{"n_layer": 8, "d_model": 224, "n_head": 10, "n_kv_head": 1, "head_dim": 32, "d_mlp": 448, "vocab_size": 2048, "activation": "gelu", "norm": "layernorm", "norm_place": "pre", "norm_eps": 1e-05, "positions": "alibi", "qk_norm": false, "attn_scale": 0.177, "bias": "qkv", "tie_embeddings": true, "parallel_block": false, "init": "normal", "init_std_qkv": 0.0265, "init_std_o": 0.00662, "init_std_up": 0.0265, "init_std_down": 0.00662, "optimizer": "ademamix", "lr": 0.000508, "beta1": 0.9, "weight_decay": 0.51, "lr_head": 0.0059, "grad_clip": 0.5, "warmup_steps": 576, "schedule": "wsd", "decay_fraction": 0.581, "decay_shape": "linear", "final_lr_fraction": 0.0, "batch_tokens": 32768, "seq_len": 1024, "doc_mask": true, "train_tokens": 134700000, "steps": 4111, "dataset": "wikipedia_en"}
Each number is 500 + 25 x the weight over its row's rms, rounded and kept within 0 to 999. Layers, rows and columns count from 0. Numbers have three digits each. The size before them is the row's rms in percent of the matrix's.

# layer 2 attention query, 320x224, rms 0.0446, rows 288-319, columns 168-223
088:513491484478491481527513520502492501511519497528504503497484500459511431527479504462503468496527487495515481514492560521493480529461484475491531510485527459519538479538
088:486488503541478509529480464522502515476516500458508506512565527536463498447453482517502493519477531494499518520503453482507468525495495508506487526546511527502494482471
068:501507534518505533515506513509523527489549533465518504503498562497516500510487529459489444459478540498511534484448528521521506538537494483502498508494539472494470491535
074:527520493524477522548480458529459497497518511458511483487536499486507514497453476524508552512490492496488498533497477501506486548484514502467474532526544529527469480500
076:523532485446553506512494472530510501515494546539493494539492521490516505518506521504467495487482507524498481495483556474505501465454521518494522500526506471497504469499
094:501510541465512524479515499479507528541554486518521517479468482461528482523512518465510502491517506510512495494485509535508482513515476451522494519462543476520508536526
093:522517490504509469481478509499465471480426487507489503521514485466478547507525466523492517507482482510501501466520461485540504462467508527499486486536450535499490495467
084:462491462494535525486515497474493486515500507566487497475474500506519503533534511475524513486536481530500537481484524528464480503512492470549493485468420493490478521504
081:470481475469548497487492472491482485543505513500479486511531509490486492524499503494515478554549487464554506515458484548431449523474483509501513516567478506465500484463
072:443490490525515494473498517494498462493437469495521492524507517483484539466550462522509515485502495540518519462514496516505503430468474531510513468508445492519509513439
066:471499524481495517462503508491522501479516548560490494487476500556504480488575474500468506541491482492491561492512495469492497480484521498554517493485463510493521499509
082:531502518529483494489495482485495487475481504463483494510523508520489505492459483538509511494520523487459497467488429462526562478490529505478484478510524534508521515495
105:525518489522495487491473508515468456512458466474511504475528472511484556489487472527479516517532475488499493470521468486536482493467518559511492507527445502502501471471
085:544527525562502504506489466543488465488486536458529502529533518529494525531430528544493526520516500496494518499500471463521525523492503498486521478474490519508489517501
068:466477514506525463444525530495511486498484502508513496482476469491490537533523491502462521504512469508485497520504487502472555450496528549555515471511457519485506482459
089:521497492503489486513512508470483485481482487510468498496504474496518478500541499489513479496514512523515497485516521501471474575539543473524494502498494477497495485492
076:495538533507503519539515485486492556502536497481494482485496525536500471520470510494504476529486534455506509507499534533481475537521506494518483516495554470516467479520
069:509473485500506515530483486496520525534517490499497487515477485490523442497492550498496505513512494502509489494473559506514533491524446517495488532475552476490537536529
091:504499532536496505505483491529497502499486470481512504522506524524478526453459480537485482514501525478486498482518503468520492501531500513466498533476530474503511475482
135:463484515461528502484530517493517485521521498545465498512468493472524477501545508457496491476493507506512508519491530531464499486521469458516501492465496447493510524525
090:466499487493537499514521519476486537537499502516480487521473473456531448513500525453522507528493496533532516508482537533466454540532477458526516486470517492483504515520
085:502495487503518475464496506517505482493456484465508508496504466517481550507539487511460547536495499503470479503534469467500529505482509532516507466476449509500484499477
082:543482466456446549490477448478531449493478504511521489497499461473492503524519524522522492500517472510477537513481531507499479532472496451476489481488488544508515470505
064:496483525515472517540507498510529517492539494476509495506512544494504481506472499507479495487503520461513496526466516493468489531509505512486500564519570484503521463501
076:522476502493518543486507485461522505520499480517504488516481479458497474516569533507506496531505433530503489522488531529500495460477466456530487459521497507519507511506
068:517508515516453502516509474481486514499548499488480532519497523483535492530479518521493515517498523489481475519468532502507505505468444502537515497500512475487522501519
077:514459496549454513547521487515487528498501543445506472532533535513479496509486510494532476531512549480516490470502490513499512530514488507472511501510549521510512499487
088:447513529514509528519498503499521520510527495521482502514486502507511490489509507441517473469495530540538558445505518506497456529554509460524516498477529480472464531512
067:487503469481516484468502501490501480548465518516482495508486494489504505530525471520516512493487458515498488472505465472535512436454488513502490502483462541504503522451
085:477479497471518501540531548482513528528549493517479487503456484477505456506483539467474528494529525503512480533496521531514515521503469473533489501475466423498492540531
074:517523495475481530513526490484510551533528464489522467478509527511543479569525541539515513519515522493482505523436526522523491525489473493493463510493577509480508503490
092:479505512482528537533508514482531500495515511509479480496482475505502473510524519449506502486502529524501527504491520527440497536510519447518510495482504500479496538502